Weights of a small GPT-style language model, trained from scratch on English Wikipedia.
Size: width 192, 4 heads of 64 (2 for keys and values), MLP 768 SwiGLU, 15M parameters.
Training: a variant of Adam for these matrices, 442M tokens, 3375 steps.
Each number is 500 + 50 x the weight over its row's rms, rounded and kept within 0 to 999. Layers, rows and columns count from 0. Numbers have three digits each. The size before them is the row's rms in percent of the matrix's.

# down: layer 2 MLP down (transposed), 768x192, rms 0.0776, rows 264-287, columns 0-191
# gate: layer 2 MLP gate, 768x192, rms 0.0971, rows 265-288, columns 0-191
# up: layer 2 MLP up, 768x192, rms 0.0944, rows 265-288, columns 0-191
down264 092:505540506508476464555482484504532487460538533517540534470519529437556447420500412525438487560572477495489519446440486571517445452503529480493509520428465674523508579580455471475410586456500549498404531526532450538513524474554583461468589561584484545484462534476502567598415598493553443491475503518528476448535441595537432516517518463510520410508479591575458438508515491505549512499555582452433534578496476604530497551456579441488484545501425506610467445552495592503412452562615540517469583447448502540518517442470532498541444484511505536488666461506531469540543534536458523484
gate265 097:529496447577473495522486483543601528455530439556562477508552560427459473447586503486438452427544511528494428521494494496497567567424432514500415478471563481464476509612435496526439463567494459474476444499448490443578519481534500549468542500463561465535420559581549504440508495400553549571638523515491470512483510568534493524527515527601631549457483565539466523568512540420546418516500450457499491489515435547469462500500507511563445527542519504509518415531555548496466390512456532504499360511517439422418490488491581481554404539564571449506545524380476602547536470531407521559
up265 102:480519523414571490517482523588505545463516482420520514547488461542493559478520465642462422487361519547617444442453444530474480527618358452480496449441469494507565419484488461587465547506533489585532459424526478508513484550486555489546522496491591589515450468419451617505528495415525452420412510476562488486435468465493559510441458513539575520553463461411543405563505500460506530527517502534483512564436539565478458435464529515464521585530572584396423500491505562593521512484539480499532529455531552528487492492505504514537560508549457525408405513439439526508464457457447490442
down265 105:467497482586539446521551525501485535552378487484516494506476451518454469545542477386568474476429467463490518402407508518484452477423568542489544392495488450502503490393500470536457504531468496433509506482501577540445499474538479443464464551494506498587519494523370389432524562559512542415482528447464511518557497437443616477459473511534483528506494552515595435524520414536531545454446501518459446410469439517543482570474547559497442546503469532560474540503481410465497453476455483403502595580575480620471428468584571494435546405584572477507486467516563359463495541461466501493
gate266 089:465528496523476551596573488453487473538360591462501537496446535475516563524545540558567561584467455514447561481516481501535553410442414517535558512447517454466540525534450462554390429522450508490423389577467474509568602503532589539588529460469493514537437518396524578410532483494430535450578468435422430462442510500444442471435453521461474509365547482491491480497412440481442505558551529501555467472458514464509493446495534532536579398472495460476488554458465475582572544517472503406434483546433499511474490461575459586436478525552558460577552497576513541517483512514550478501
up266 094:530535528505453548511493513471471448518480464585521474580587492542441490513552505428525548537547507477553527470413447444554470420492467463502503479443417504492505488468570475512497580488420525507555569513512481469496484492472467531580545537528484473450513528542510451575510482469464391537417557441505428503569440494439467511521534448519499471429398491390551509577566507559439543493495534374531425476594432628486550461580577524612543419517445384529513410482523499576513476491528561491431524543513501501430547495581517592472462399544411552460441448463542552452561391468448495482
down266 092:390575679455462477662592496503502523441447567512468442434461638485476506571525494547535549522529528441469492559542389494484458505555452564505476484572423525469494515504480511589531460452524463518467474520422502430535523490454566534529543570519542468482477456462445550485526489460454556408540480537463447487461567504469401579449442445452470498494542498467457546455457455556495467427596483551487473541549516482565505492498538567458547605479568451457409534454436486464468395466487465479477525577448557489469502487508604456545562545551539572523516474540508584510534510511517502587
gate267 103:546443505529576555406457520589470539439541492526437532453426554385583550407410563436508536515422416479463455479492493500543474525456413533506459502458513599454514541505494546573485404555412492504569534443453525441499547491455384584493483483594479594599464439520505434447538388479465468468515573519516535473469491507502515434398471422475521534517516487484566579483494484547465459546549524541474505512566557598449555488588525496437485494448485510466478584461427530579418496452539552471419509506556453459463457462451505502522416521461521512537453545611523531533544553557529555509
up267 099:514533495565472539550487407498430531510391487511431495432497566511439486469461514535529483457573508541492532548506553562400469602485469497507444527559528443436538532466464623536470503503495481400432414442460512536536475567511463385461469467564449456496467434464457510482452468457475539472528500480456524515482549511523534601504527541577527496542547554456536464542475441477484415532502636499479448482499401547582449500482508492422534517540549548503456572464537590590546513530567518464576508538604478489503366596436509411546496589520529402580445474474405515498467519582563452479
down267 104:558458528503474493490469478434406505470550452510528562555536431507479430560566494481455460446489485527439461430491483575568531519458536471516466472472530389551513474445520436572612487581463454546508429485466495573474453379505613452507399487532528379502565553521507498497479507444560498468433477491531598547570434547444459320543487584614461522501448494483554499521562415480488489421417425571480550427493501496522528513475495541508464497484521490484484474503543625480459596518477492474519519536421581445518544578514531580450507424483518494467517553458538530493471406560463448483
gate268 106:508575599447588502429504620419483512435554460476519534527532451564442365501489484577527515504490566550459425543559364512415498588552446420456528431513439530437512509474499513477484520581452485521529390531544566485488477537504473484508581446557528596412495439507487536512524555532537493403390482514496445440484407513542521497569492442535501472502527543474589577439458479468594480468513464505467506515458515539502545485549582525534555564487497463478598499500494419521402547530632463570462516505554483527491508451481423431511476436580539538506497485497479458549491569531480470597
up268 105:578601407543485426598475493551512490528498420513527525480450436408543445423587440539455500431518495505553441508396537478539477470562485507512520437511557576544445451471544427516467502528494515516401529475488476496500490474587412499502501456545546461455479591556459381497482500521464534513458413455473573404459489447600430476439470491523488496603489488478493458460553415523531460521412444495524539542494477480604454576517393514496468543504470532551462403525570451461551466537520507554592421550549427495427490479439568514546553513476506515600464433493451540574446558504506402556
down268 103:565457471458513511532476371547458446466508546443477587570455487512506523525500563497472547514607485476520502492459579557481467528449518565456502501513458458465482494507541405466488508497421491548511554407454496507531475547539489505480452456411415424549586478525529469487496596537495427493500454511495573500500500505458496510501449506758518536550457450457511449550475472492399485568482575556422445415583561490571499592448397580528443531456461498519487504507575470537514517432507500488469370481533557519598535467469538529489492543486467564479516497586490502495545516630491467440
gate269 106:524461475509515483431543528460522485472458473577501506428507495538531493511533510486519495577565534498591430579601501478534488543516418480421486398461480560548465549511449405440571486405534461489474460597504479445437544517512488546512522506433390455421509541442548521489436597613515531517517549428546605544543551455551521551538462582565443459529380556458547522537516465464482412443506437474534486545529482440496434533457554479497588408471502375488511474476586414462545448485516407471487554582537535511517464507506502497531495415428471535521555600580430525452604538508496511486
up269 106:448509544484338550465508480488463444441443514476518493587453552497488525526540480563457570498461406525513518409487467475520486486540563445491464537429500453456529452448540536420504476521606554457454491513490459544549507469602427513481475450446452558405635559484411523477477475536470438482495584512478593443417622454461563484535577499549507571505518588485440526435537506531451446453495561483481465410455517519528481391469594567525532543532501437464478460473466536465455479526527471381505497527574439470484486511537559533500551389462431426467461441489474405461541456455477410488
down269 109:563419424558496518452473519570500487457499522566494599471501559513467499499462465498430497523554422478539417445512522464586569538585483452447493418475519511550522438464471537521620539540512538555510479494536585599485550489547443453482505514418593513469542599522547495473504478489522526476494522512591544495500506451450463529524468551528491505485454486530480538540548528572461401402554455511473477502512417539448465432413472513469544467474524369569426523547487432479509561547519446561596463468552511493548454540498439503553543463413449558492480591564369382364452420515460584499
gate270 092:404509526528561468515516509429529517474541495485500507438481491460432461520453516506525393460484512543484576503482543393523545462462454521521556441423428503483424659378432490509528506594474510542580536519515437457494508475596567494443566543466514496517562554498515527394543507526517504437559593493491434470515444571558540533450510521529364513412447486437467445565585569492546471475487434412429477533487568508497518547512509578500512469430543528451567520500562447509483533480541479625504504501561477448577406489498557594558426529458544518506515494537413531548453408493404496458
up270 098:514379509480495449500531453539523575476452457406548513470493375521525479473504532469606538532498433464530585488483481452527517471367480519520487437446439491406430416560472462473455476424557494480448531413465469427457494488506464528551406455445471564507438573491461477498500445535558456466488499472570572435512446467501540469510535518526451537534546540493420543374374460580504547473508510475517430557429505548469531542520484569539477441485459548466414446380486464511552470486452511557510463407444557515477506490555567513513542511472439554391517522498423398409494402484510589517
down270 100:490551434584512562501463530518463455572494530540613435486587479522475513560527493536521500551519421490467340425465493526404549515577559552509476494640499490434468542568497431502499446410590487550474512559453493500518490468461443467547553546498571601518515521521446498510482484536518390541441517551468531476467531530456400480548456408468531507557507513472468487548502448632522510541484515546416469522473490514485483565544607416484414551536458508469407482514469528491456488629516486345467451509543471564512420525572499477493540494572494470466530473568527602476464564488520542495
gate271 111:450495454400503523483512509533386496537510522576484532393498563543483461537467511616584601515529535497472538542495462534480455588555410528543422539486470536413417520496543619451415615426488439443497517471529473483520499507553447492482483508516449477494444577524502513537405475488427507578437472525454477452543544565576494507467500510486544502577545462372521425455533475488409566632464591448491424515622540450509505500495511473423469445513476436446495521521530548524541498575445433488525504543552567512455420554588503484478591463500443479527467531452528492480404511533523553458
up271 103:532454544582443565463543537516527442548511600498572589553424472571494581563415470473461469562521432540491494576506439526479515552529538474420472475443564507549497465473437535582366500527499549467485513472488518519436561419493494416466446480523504493506461534484524445538529484491504471545569491532470484431452552482574532572560571403477413530560586502548510519614567543601464557524523512542491507454513549423567454577450425470440476417482463506502540520493479478517455496558474494437422457542502517514588564487426381455574513484453497581424516481452489484485635466417405486513
down271 106:426428482453526567502558570530450552501610508507477507443541507550494488557454521494525564445515391471600522442400517445593467468489494544538416513574438491490450464462522528420518505384531571510508528559451519507472495606528602522471444440469498497446587531505554546525516536493447571596473459502617576442521480530556435443519443434382498573560489533483502478491435444529497494559538502493405440510530549551568521443502518489527490575457472424551565460481496534550508584590456493520569585556489512553447428474495502489505543498454523512543515503627434427501477523418552533420
gate272 103:570510563520393457506394466603562410495445426522581612524468458508480473503482449461558409535417520385470500453424610478601514544493516540485452524493421491522520502507480554494525491473457554420531581385559442479465518523485488498591573453509509422565527580503496497449569473478506464522521513496509494431496481602448466457503512454524518541494460402560459522526519609521524602575496518516580543567547503407508479544485530428545411521447596502476532515547533571420546426470518508452496516451474580549492468522548572495439547489440496468441524531560532471551422472562512546506
up272 100:434565582524505547435511502479461515417401508496475532418428411525495522437567546509516594488539463489554518471562530433440639475462541490420530490462507518455497420526600513433512412576567444441453520456476482488604454569596535413565500498448474487492500493534525493489418482525464501500473542455491484510578489478538447578470502475517506568545627434493514523375495527567495504472582451471381599439513553563473489478391531526461579540481472543528487503478484572537485536416549410533474437515418519502479590395537472438528570473522487487501530431527509438486541469498465467538
down272 103:451501580455484518564523540432509500495525513551450405491480577537528484542467475531532533508427538480535439546449548486609444502413531494580493595524601395442564468526469491490454523540509517449522522512451518500480440520430411509539482490459554474553483518501542496483532550463517552502437534477501510429497460414469550595589480452656589546589502488568552474516407510430507538511610494505452498454531439539541357460509393496539442427569501492465613462446488529394431464478477460519451378508493475532463456544473525581439587461549496569497481480439508474549564483495538505488
gate273 095:481528518482490529455586603507475435532442480447521447566511479497490470434552483603538502511524513494475527432445559520469585563509430538482515508516538536494379613562580476507432471602543528574520537537469520532467551516537482544572418508470570418556517519512476511521525493477535494431529595506349473485539521616546488500502415400584406556493613492525499505560479425523620534468513487389487489510481451525410474542504437458457501617534587575470470487532494510414436514500475514418428460455451448426503518432498496534476497482453469524542520431496513432497521459435490424524
up273 094:391475605561533506466471485518523503586476517492478531434443489468490519496522407469474438474494501493478380540600552451477578373451542438495545499444492441442486563492573499506486409598561578449508437569489511476511515488444502473500522566555552592513545486477561457486488552556502431500506459520506557499525482522452540555461509563487549422475520508459449484486464462465563546482486573452522490461549491561588492495438463501511432557497393435465571551423495490443447477463501493421358589461544506359491450547526588460599429513536524372540445460526532549453525518528539453562
down273 098:470518448540549584551539449525594558566569515547434488430518470484510480466478438523478457461489517498526496475547550460514495555546494531508500477521516495472527517417570473511507555456494515457507439524483532397512466387474390510597560528582415472448434490557541477446490557533477535520456460485491407460388549500507487582415476508592415518442415486460505484427550585384378597525421474463574497549480553430483421431523407470584539489519505464512526515403516547487554525437475460454524523423484537538534536511550476448524457463541507461483467464516422563473499434405630442466
gate274 106:503414572517434492578479502586507518536571511531459551490500524497432484522372557546438474435479497433564430468436605614532556541507415608482570527542544557437561478523493572452536446481520483453474527505506567493542513449487469500548533531467583462513467500547507510519406496535442503573502481485432599472515513448548520484510427531505573572498476490383470544491552458527426547575493593578487477485489517478483468390461520463537559494468642489559515546488470558473454536544453496484445446587498548482470495491598595627429486587460478477391528518535422515482534444504510530534
up274 106:446515437536541511504500444496522361434499537468573512524497449487424482414588440458507438541545462428389512587461502537469510423571515491469490489556611445421527488606454401478503552493505498558520505436438469521460523553537562593454507414557553497545476452495489498486442535511483463454420476392581480484517447520515407465536588519581470509426528445502537501462448486518496470482456376464609403457420507497521442554425499503444509457493504480412431503563485464454456524536512444509471504513446554442548494590503490414469465472497506521604558485578508427457434449555481556470
down274 096:465461468436451468502422408504593544431520502485466532522545527513452475469499462541572475463416466454438582504530545454512506517556513558505583442463572526549471521569558484542476519575558494561494543600377496494464571500529494534549525477517481460570486498428536530487509505477467465519372562490454493440470617484600514429470504441613450488429428555424604582460513474471473498625510443436576461474451561533448544495396535517565532450433509458519368540486482499439497501509467456506417550525492525500552527493521516485580391464481516543464566550547458440543511554602486495457
gate275 101:526397475540541553524612542460507459515546475407560506490474509477523525539421507489494502432564490470523468489497588589439374626592501534465496545447485492485494447511474494573406582493398528495450496422506439525524467493484522504513520478518469388524468524495563610511484486597457490486501512445503445544517484428481494563560491491447588549496581458427564485571418532489474484493568503461612393426476526490556538470485516493537432497511550423498485531512502499485508454584431450592439436458478501479567412472552405469379582449491483441470472529475447568478504518489560436406
up275 102:516511398538518433610489514540510632471505560529462538479534573561567416573436462524531523570458519539499516473524567450560470473376585522584491482426505455546546443556527388480511495425460473482605531611552454431493469533432551497496573480499487481499521602512479426486506551485445455510485459500435502497501537503463475385494501516510425487506502445552485553430472528486517564471462526477463538531564523531532483461485471555476553497491487440501501565625419474489539541478414512374530549478376593478569538440502455497519535502472417540461546626582489426469520451528481513551
down275 096:561547543549504448471492498540436502474521516520464545556477481534438497643468495533422533550461526455555510545428531525489506517500524539479516524490497471478495548564399538542458441423459542570585440496457553389537488587482464577455550535432400481523531566535439407538544468465482467533478513536444420525546547426544462449583480584652467498533503453446533514484500510452505571468581565512489499360576555518447470378534535478455475426501567475512580549577431506512516508535459469537501533485425499516545506497420446482436528499538564484475478530493411528466607427593585449458
gate276 107:504571556544483432384446553509618488506453544477475461463476504462488458443464515585575510470512461407553612453573475476610485494551440627479453419501548465521496547451437522468493507426516438454538489459473500440465543523425564525514550534491525528376483492541543464495450462454513541528496567411413413467519499554469584436524525436500430521513653474468482522593550457488460503355497616481510423528432502537456495423467501495554516566566542530465447492480553480526464530538496523534523506488587541447554458501496506574507501576538586518453564522431447485446504504492437502521
up276 105:381573471454473480553483530496453550477563531491464446471487535481362525593519547492544517474546442619393492504514529485480499519551568531511487514502452484522464453550526540543523496447533587552448468466448554496613450446533481472394601450553539567562443436514495608520510644495479531486596483490439466579556517484530460436436467519507495419452555481556589529568509489507467427647533428463442512459464566489510453551481463496475460545478557498566530458484530485477440465472467444518458474548488533516460524506417548569397400436452439484561513530481478497485492514574523574425
down276 109:452464507456358436576445498425444561504574518431374479497577504530495503477445433476473526562617450616407433485513578612516490491588491500481526452558377495494450474538505536553452405428463542551455496497499519501611524489518458486483513447582545480563488483459455541549562537493476481466519491466540552553457518426519396445379490451478436434503544462541443541507472540517424518543543539482419569488509524486491550545490516547493464555457550468419542442499428448447494507494506433483402504457582532495503558477383525547435516447484430519486450459464503551471475527557531526445
gate277 102:523411525539529446526391429530504464585515485480498529563534524473486449454541480447493558423474504461471509428474535498514555513489450518496538480458511426501506414574497454575548444473600580498509540485393507466437563575391480531546408495531399541447423530402559469620519545427544406547489522509514492472549490547505503419490504421580560521445454410448411473548449491474544519392470525486520483539421467497508468431383466456455422508443488514516447613546475522538547479464429452534479508529428527463451607562506510446535494416481417504459486556435552492491456525480571468518
up277 099:547565533536410503593432433518523597492520441466401503476461384492470492438498466641520587407497539469453425450420498494546539542452463558600479481479554470498513418515524537508470541448575459458442504551534445495542548448440483485523428465512551530449548447478469478528483449534535474452513514528365500498422545450559501513519546640499429566587483452505513484491481550533576516518522470472556547596473442624440392512532521559463458521574496493556424522393500497601487525503495539518465489525435514557419565549482502479566550536486570457527496492492501563542529503552448498433
down277 103:481453580533515511537617544442528462501441577448505564483516518478580531438546529596467536578476477537551572516484514549564532523503525483516485566500402587520564409549501512564474546526615483454429501515533445477489391548421492524458490474522444488436575472516513513486535478497530509588514603514511503585451452420455510563421498437506510494595436559512502513480433525529436460576534445541506517525456525492589500402411391522491507458471495447506419449482433533519504501517507514586620561406476477470458579478584410446563509452423496495495511518486615417429483514448456525453
gate278 094:465470527474568458438505506524453453419450533538451389584437528536467479529465533577479598453526447449566479477517462546517558545477414458575574550444482446382507509542446528447482448489545553466515424583571481530519503423442570501458511523552543558526553496495447461428514505522512466554457571492431464540502517458508505432541497491490460500350509539452492387523507452575514338508541521340536458490542497576510452448464441566529489585500552460525475520444542498423564474474490525459448493548381447467527495438416502501575486439506535518432477504434504552510594513529523531505
up278 094:496415496509567579457500489539474433486448495504441524608445560507522502520473519484507529474563575548481515549590511508459531540509448388465490569401501581515599478425542477534540482558486475432429536553418485533578478571467548464396443433457490585546498546494583496456347476518560607504562394528569493482514488503469460452457542509507521591534498443505510507481606550563503460522492558605461565461451500567446538563473443503507507519444501468580540535478496462512484517549590529496393570564573496450502448543491502540506527530462515464465528476577512413603552521465555471409
down278 097:466522467405496498499584518461447524488483464478482638448488473514500498510526438474428400395458559572499449508506495486563521524532480530468475545425627533578512489489401485515561513529470438535488536483425548540510491485569532421527578580452463514561441587528639476486440419481475438579523501487514505493512495539470514487478595556442570613469470480487452481553477431579451498546571388570463601433523516493463504556535566437458516485488426491584478492549541451464494499518520451549431505519502677472628528532517551509502438508440473464529513443507478515515480449545553508458
gate279 089:528447561550586442519517548531470522477393446532582512466586501583484453513409516612386489561524476503450479514482456500501533535493536449549522535561445502419501496584456464548573521523493479545486530482479513525583508648542453468508542460469532571531541407548523612394542509547510442545557447525529504477519477533551402516505464459467496488510499442364504520578439463539581593486528433425604512466580521481547527403460400446521510451467548474455474537558522541472575521479482489571534467490476568540498537457564533450551495570486505485451419393433474523487471512506511595460
up279 085:457439597555479458501555548437555532430541441511534531577526517468448524484570553565548498540497521515551461473492507446430472527495544520496511580538470464460561402469558540525441495553515475551524536446481570518583502443528470510554419588498477534610395467419455480443411490423462486495532528519492460570430443384468498487460521496436531527511429554598498524445530552492408477453470542476568495471446452608466591478547550420457493473566471556484476552486559581524570423479518548537444415532459518432501482469512592574541492445496466554405422547414432545529470543473610457529
down279 085:511396488480519514526534571501550576550542594555490504431591495565530499460504570420441530520502520512563516421509534526521439526541441478420547428497449498494543565443428457485527538449581583501561473513564532581449573515414556489472519471567487517409532546487475478481489433615451521503440529518445480578501585572582498503446481478535404447493485548466448598520488483501615556529494525511485557485479568517553498536520525547617499496555549465523545515559538487506564456576437425486590527396506398463437458408593405503477446427530505493515492559538545461520510519449440424441
gate280 104:398529566551603528541557525523544450474452527506474459484540438507612506448475465469540463515422530548504479538573525469544416390528420510485480456499431550588438460551539595417444623487482424542466523445505488483529435482512561482457526506576469519483594455483608520405525443523462500492541521522420535543590482474397515454476523614504487509497459417597480511519467540579480432547437550487538502482576552419539516419529513459573549512516455490504468529555455482494510536573413491519539574553548577482474473418576494513438522551483439493523618471500533498482553441547525586523
up280 107:448533435504490489357537517577467511510504478474463424473475590522485526457532429534547538588422401452570443484557520589497432477418565521491525503467504476447513522602527543461533473594486542399494527509587484489578525484456588514420473524435510515482552519540550482550427529550464518453564453426468501447508536497418457561543539507505487534462629427429513490462533469466460450523549487483402442453491547475510528571413539571501542445490536445464378540532586532487583542526545454502450495410464622492558426488539446509483473440514493443496441482621511466503531498556549423473
down280 109:531475541538502463561516572517521387501514565489478447486572484455527540453491532387439457446620481496587583495507460507574485491518522583455490502536599415520499475443449493480463399476396488499529471448502501429507551578561479450535440506436534497462479553551509442507562419515490531580519567557424497540488483476525481540467485512525521525561490529542475476488498507503468593507555516582506594391503529593445604506488448487511454403523458528546488366529480539480518496448480605492559476524488499458507546453453549571441540399527620587509439556503601462461596497447454417482
gate281 100:504465499561530468575598616495455413492577527496516464488635419505462534525436434513528406531519528484526510377574540506449520550483609525504540507423511405475518568521514489504459499583462516507424481579512452530476445527475489463476504418474475468505495476572579574575439478503497498482451579450491489473505519571509466579486550475575477598488461510511438607441482484469531455461507468576488509396469544503479510522438514584481506418513558476549491576470529397386466548434461437527485519534482488523559573511446552537452518510483385467519401521403442573509535463513542401464
up281 098:522476455551534446533479494447477434488509435482584518648473522519543598432443497500403494559564423555525567500476456525533545575486479602536547580560447491508458458407459493510481466525499509517538525562421483481537518450427511535502499449557466524545528522505473488481475456492487518412458516474411435470559497501414540559571561575474511508525612439552457494596427522458504516432414493441497465468484581556535515472548437438479480448528529473432558462449504470498491590480491568508561603504511467587484491477486564567477543476456626465480464387455469523327558545449561510506
down281 104:549512536545476460518529467483481468523567521533553478551494531524534494474537476556470499561457532491457511565468479514507523525507618528556494513494491502561461545448531529471566537540567510530438507499541357501527445449482491459504592434517543525586516492512516566523471506555440485463504523470481520462523474481516663527571561532610426506589515427633357516480397464463552439453454453471535558520609604477469558616447500486494573529384538520474507485522455521462522519426519515506635529449542526428512478453456513556538444485453544440526428570414537466483505521535633458518
gate282 087:613496530539364423509529443360488411530560514518416484578535426433487491497416471521463518512432431618519538579502471586568533488547455478562543518437504513445423541514550534505514557405476475572550528498510513553461408516374522560484468452496515561432523548474512505536499414573457532538472462495541507554597501557516487522529452508507590405571486424433453461462515459563507527461515514523402487514534577490519546472523525462497468511462573520541506569503454574454467494475554549529410530632521414428417524481514452578431481499533542421528439507533483511526513476502493508499
up282 092:419533438534456572517516449489468468562425602468482498475392545475531508430483455520450487530476516537471546458497504472480503452406498512508440514362423442556495364466489432506504539489557562587548535533485451476427513582484426569541491469556555484486559553463465525510514474482383458569468513500487568490584502482443523450522551464401535514485518477462530469519496591419516544549531550502468562447488606508521471560482557525362520409465587564481512504571563535470536447426499453540549468537506506565505498528574568493427516435461522613512585493528504508525368431502471455571
down282 092:394531518534501560486393565533570439493503472490474477428499403539467556493568455483547472464473470410575525478521533438446539583561465387496505489493508455537550454524514518492527439552495517492472459513513543474486574427542460438523471474522504514499466522478516599562527469459461439439498522519399491386400461514590529472544412541430476467445482558496559535476571524520508472482490529535656539470445491461518400493455434523506478578529516438547475467469481453530449443537457632455617479506505471430513496508528480455554535435497493585589471528468478520435554644579555419430
gate283 102:611484487451452505488478591512490423528537526516454547598499491516536466481451542520581502609527597546491529545469512557536487579434416415560450571501468470476491529436484530507502507531524524441496532439445519478511434561463479428456470456493492502451426466503549450449553497610384489522560482451472505415480467484430512578491533432462493480462564496363489517605494429545563551502413561449581560490548498443528572483468507553498489546532495438528442445440458394469581588561401536433478519472500551484565512411486541578441558456448488595503484510501540582504489607526508454520
up283 102:478455473505495496467528533460423429532498480408401501496578503483481492481462416455456486509457506416512537501558478459483563519517470445493396555406529473543498473583356568580496569507462494422521543471496515563564496414420473550535506515501496475503506456559470381580547510475562501539519485541626476508498527560508562407462487535496468487520577425573502505444561522543561494579499571587463579536495587577568449534474425431554544523516407448481479521529500444570562471435478459528486463530489624502511578443531499570480519465474576532437483476507477627464580443486490579470
down283 106:365548503438547529428579564461575581544462502471559489526519494446527460499492501504532526485455567473518516571519347395572453506427500517531483522442569460469476500545452500559511481482491466506418443520476589505376541437499440420530470485511452549540493511543592502544439430516523542484519489568527381540558518572475524466501490517419534520565482502480493478467546504524409515409478490515514429535504646457487479524515480486514563529518498469489557578592640547621498493522542457599491489534437545448526544538503447508508464458432609422476548518537424525476587464510533526456
gate284 092:486411587485474490390431482495483455448519538495599423569474572600519531567547498487521565511506505434478462463453445468559482489537485558444547531456475496478490466524520593481557530476560494469477579552410491511514493558538496454484603500570494517484414509472574588497492566537457529566488475489502538452467513497587543477458436430558407546514444587607493513475551460517615494478518468511443573403453547446429429543498440483524516567529448516553532504513460544655526500509459488527574492592579429513435490474500526391583529542449447405550469556440431434510498451466451516501
up284 093:476566485497533423520427491553511500408523501539423511488528457382485441433519492551457559530516557467507446474530484454452480459545459425485477457570455495551541467546616524410406509429442468452560449515420539601584416458531450561521506498466478502433493580475569555566470495558597503447482438496551567506413475564407503418556494538467456509458593535522501544527460519430483520505558477496439497497465625560485497627604447521569596533530488458451478530517513473478522534609501547488487535443466480413483428510443497583499508511545451510599506468490539514458556496400517494568
down284 096:543433542491448534487565474557515487429427527572479485488494523488390471439497498555504536560543485451461490519494383537528495576533618526475549445438517471485478481610506562500578592476576485517456542440493535426475530500482507486395530517477422537507458410543487517486499501350410544561458534534431484467544603502549509507568431453566567560481412540635498520475497444516390431566435480465544441510597604475467475449467502533465489558505503494428445536450455517496535536453528481446445512506502488507403467379483562466509514569472436493528458425583548478558447484509474499526
gate285 093:498474566508466577493539524583380485529509550454467511543520530554459547490544579467569410472495431511436413517527569486544389568491508552468511448526493441554453593498448430548471424506481554425592608434498512564495548528536440513557589498471520407506480497424534540507542552452447546522538551446553435445483524516435479441513541512514512499519418564551437549456503511530503566532483484490492469412466488464535449540451477518598564524475504543582417595604513490502535482480458487532485554518363523475440478514538573500550501443501367554394495542578557548529438434529516432504
up285 092:476576501521484393472464476416544495469452453518500544440562458550576510462585478471440444469539428449510494552515468501539529602475472516488434462554449555557455545546496519545546497565440525437487577421505481455474519392560445542478477528553499470464541488568452450581461496536459517454506558523476497454535620427515479487517517462590540431606478520522466509580524469446475488528429449441432430505421539483450471543550507463492552608496483430568496440465516476533493477447613493617539527542469451594468504441433498510662547474526486483501550502638458539427551588446511488457
down285 098:464496536445535509500442493512468556536527463535499534480513499556597520491417493550542521578440573440519492594486430547446501520570623459495539529477528505517503450464524506579492551457451561509500455503533540540520478416458491481535485565497535522532566554425498565518536530509468480543417490539557478478525518560550455490525588433246556515490490508461530480428422447579503435449495490526573516542406453452599492421501521475443563516423527476594504457494477428488534510577422616480518475490496568473437553505502599464516377508574474525532448520536545450448539486569548549524
gate286 092:530483534556479462491591510466603471589530506453547412507473502560490524507532595500509587468475496500514465420474462504593490436528465554505401460483474525499505409452594499459569489443519501516535560517470452451581501530495488405551496537459461560533399488520491523514407560576415494436433474523466525486604468415477402564484422451542454592477456507472526594457518528492510497576501545600526524476559549525392461446580504431510489467554490440537441580562489503537445490451398463492489493479443472434485459541595459497472452405501433457441443562537389517462446576496541481441
up286 088:528406543528474406478533514452505562479532521470593497562518607543561465502477454471495470422562467539561552487440492492489576455445558415398563495498463443455471549583486461465453498508521590463459416415601532521478584543431555436512520458419556511536486402419481423464472497484552582554464462537504524498632435492474547551487547458471464529401493556510459590442480496424523539412430544474503445450586489540450572406502502515505563526458513465526537522435472478521414487378482553508481490525483534501572475470511579501582482493524512372487500500487491565478455542443431543522
down286 089:526462452519518543480525477462494458535514518573483567582519488569461473556401578478411527535493588475554462532444512498451567421454520494527483530529448581420507507524406524454520500532520556507450495444457520566627359478491474556556476598515600497436470493485490562486446569534491519468645546489537634456564427449484442561484492522442396462453502528523516454477496456530479612453480500562485460443549474642460589542514562524455533435538412448536458531524520467514454498506561505488515538506461522523441544515407526468491463433488539448481530490497565537460523390425486499579
gate287 112:471415503545532553607500547573445533423539584489527467393488448468555533481578494529499488480512587467422512441535525460561429557540465552500513474472535573439517451433453547514582498404479396458523607544526510425425422484463493512458572533493481410477463509544456503498511601574522531465524441534507490517455456520426588482523448411463528524519425514483412455553536595565553514562466519456483567443496632498539461443467504410466589546540467546490525602544433533517516416516518479428525500494473531506473511473514541433551495487523522465491505536337524505439506404461513476543
up287 111:435503558424559547482427484469436502551402496484575510479515591484512510426552478395554517520489527471503567585528469526461481525521445593550432479439459474584514522473460510512541471497421494423479503440513473496500477490469531394490541508561400442542544449515576413460481536466444490492455563417545556535490513453437516440470526570468581491519507576465540528524524553491498408579532510475461513447567515596505589493469500575466512354490441589456505518563401544618544584618502512522509480475501508599488464567486487448551571517471467550527595515487566526517555449431451529580
down287 108:602507501507453468476518513440418524505597555484480616462539464616442530554496524577542454446539484569479510539522498540495548463590510400521538475527522502582448482677591485484472535490571509543443501508441461545419594493509516473474506540643433461478503572462467474537535471498506494559454631493513560525516522493517426493437495445445443475544518393486495491490502484482503467482451464475546472505548527477540421493569610459376452600466516529432542429485426488518424506410434534468498477499552505447498493564520491541499526512516503468405520470384436526499518577542516517576
gate288 101:550545582530384435448496473403524507485602492554489435488366488489453453487462462564561508444520501535629554497438510519518560517516540409505391467563434537506502473449412522456461490555468452535466502474458480481593399491470548527403525468552502574451452432453466395428516480494532526498491496458481417516522516529479484513450508531482528489495523519460460542494606581502552464531462522447509544507462482378511460573572514406421549474508490499566505490460536492575425520532470404632448528564552406557543543485445512528523567521493579414567504489444507509518421546505446529545
up288 102:454451541517504552430579443507572520468514496513471543496518473551574503481545523514507396401499587610426569418517481577545455493564567551460456540491580554416498459472543491478433460550588520509532479443475546477540573461426539465572499541484447503493561502441519439522567512484510466444478411458545578550619408513422472508534483556395462469457449443458515437480485524578544531429461511532512564584535456440566586465498563454561506457484437445476472635554493587501481505463539563475568482458531616441495506492452457504539537477498524474523480482532568600543433434459477494570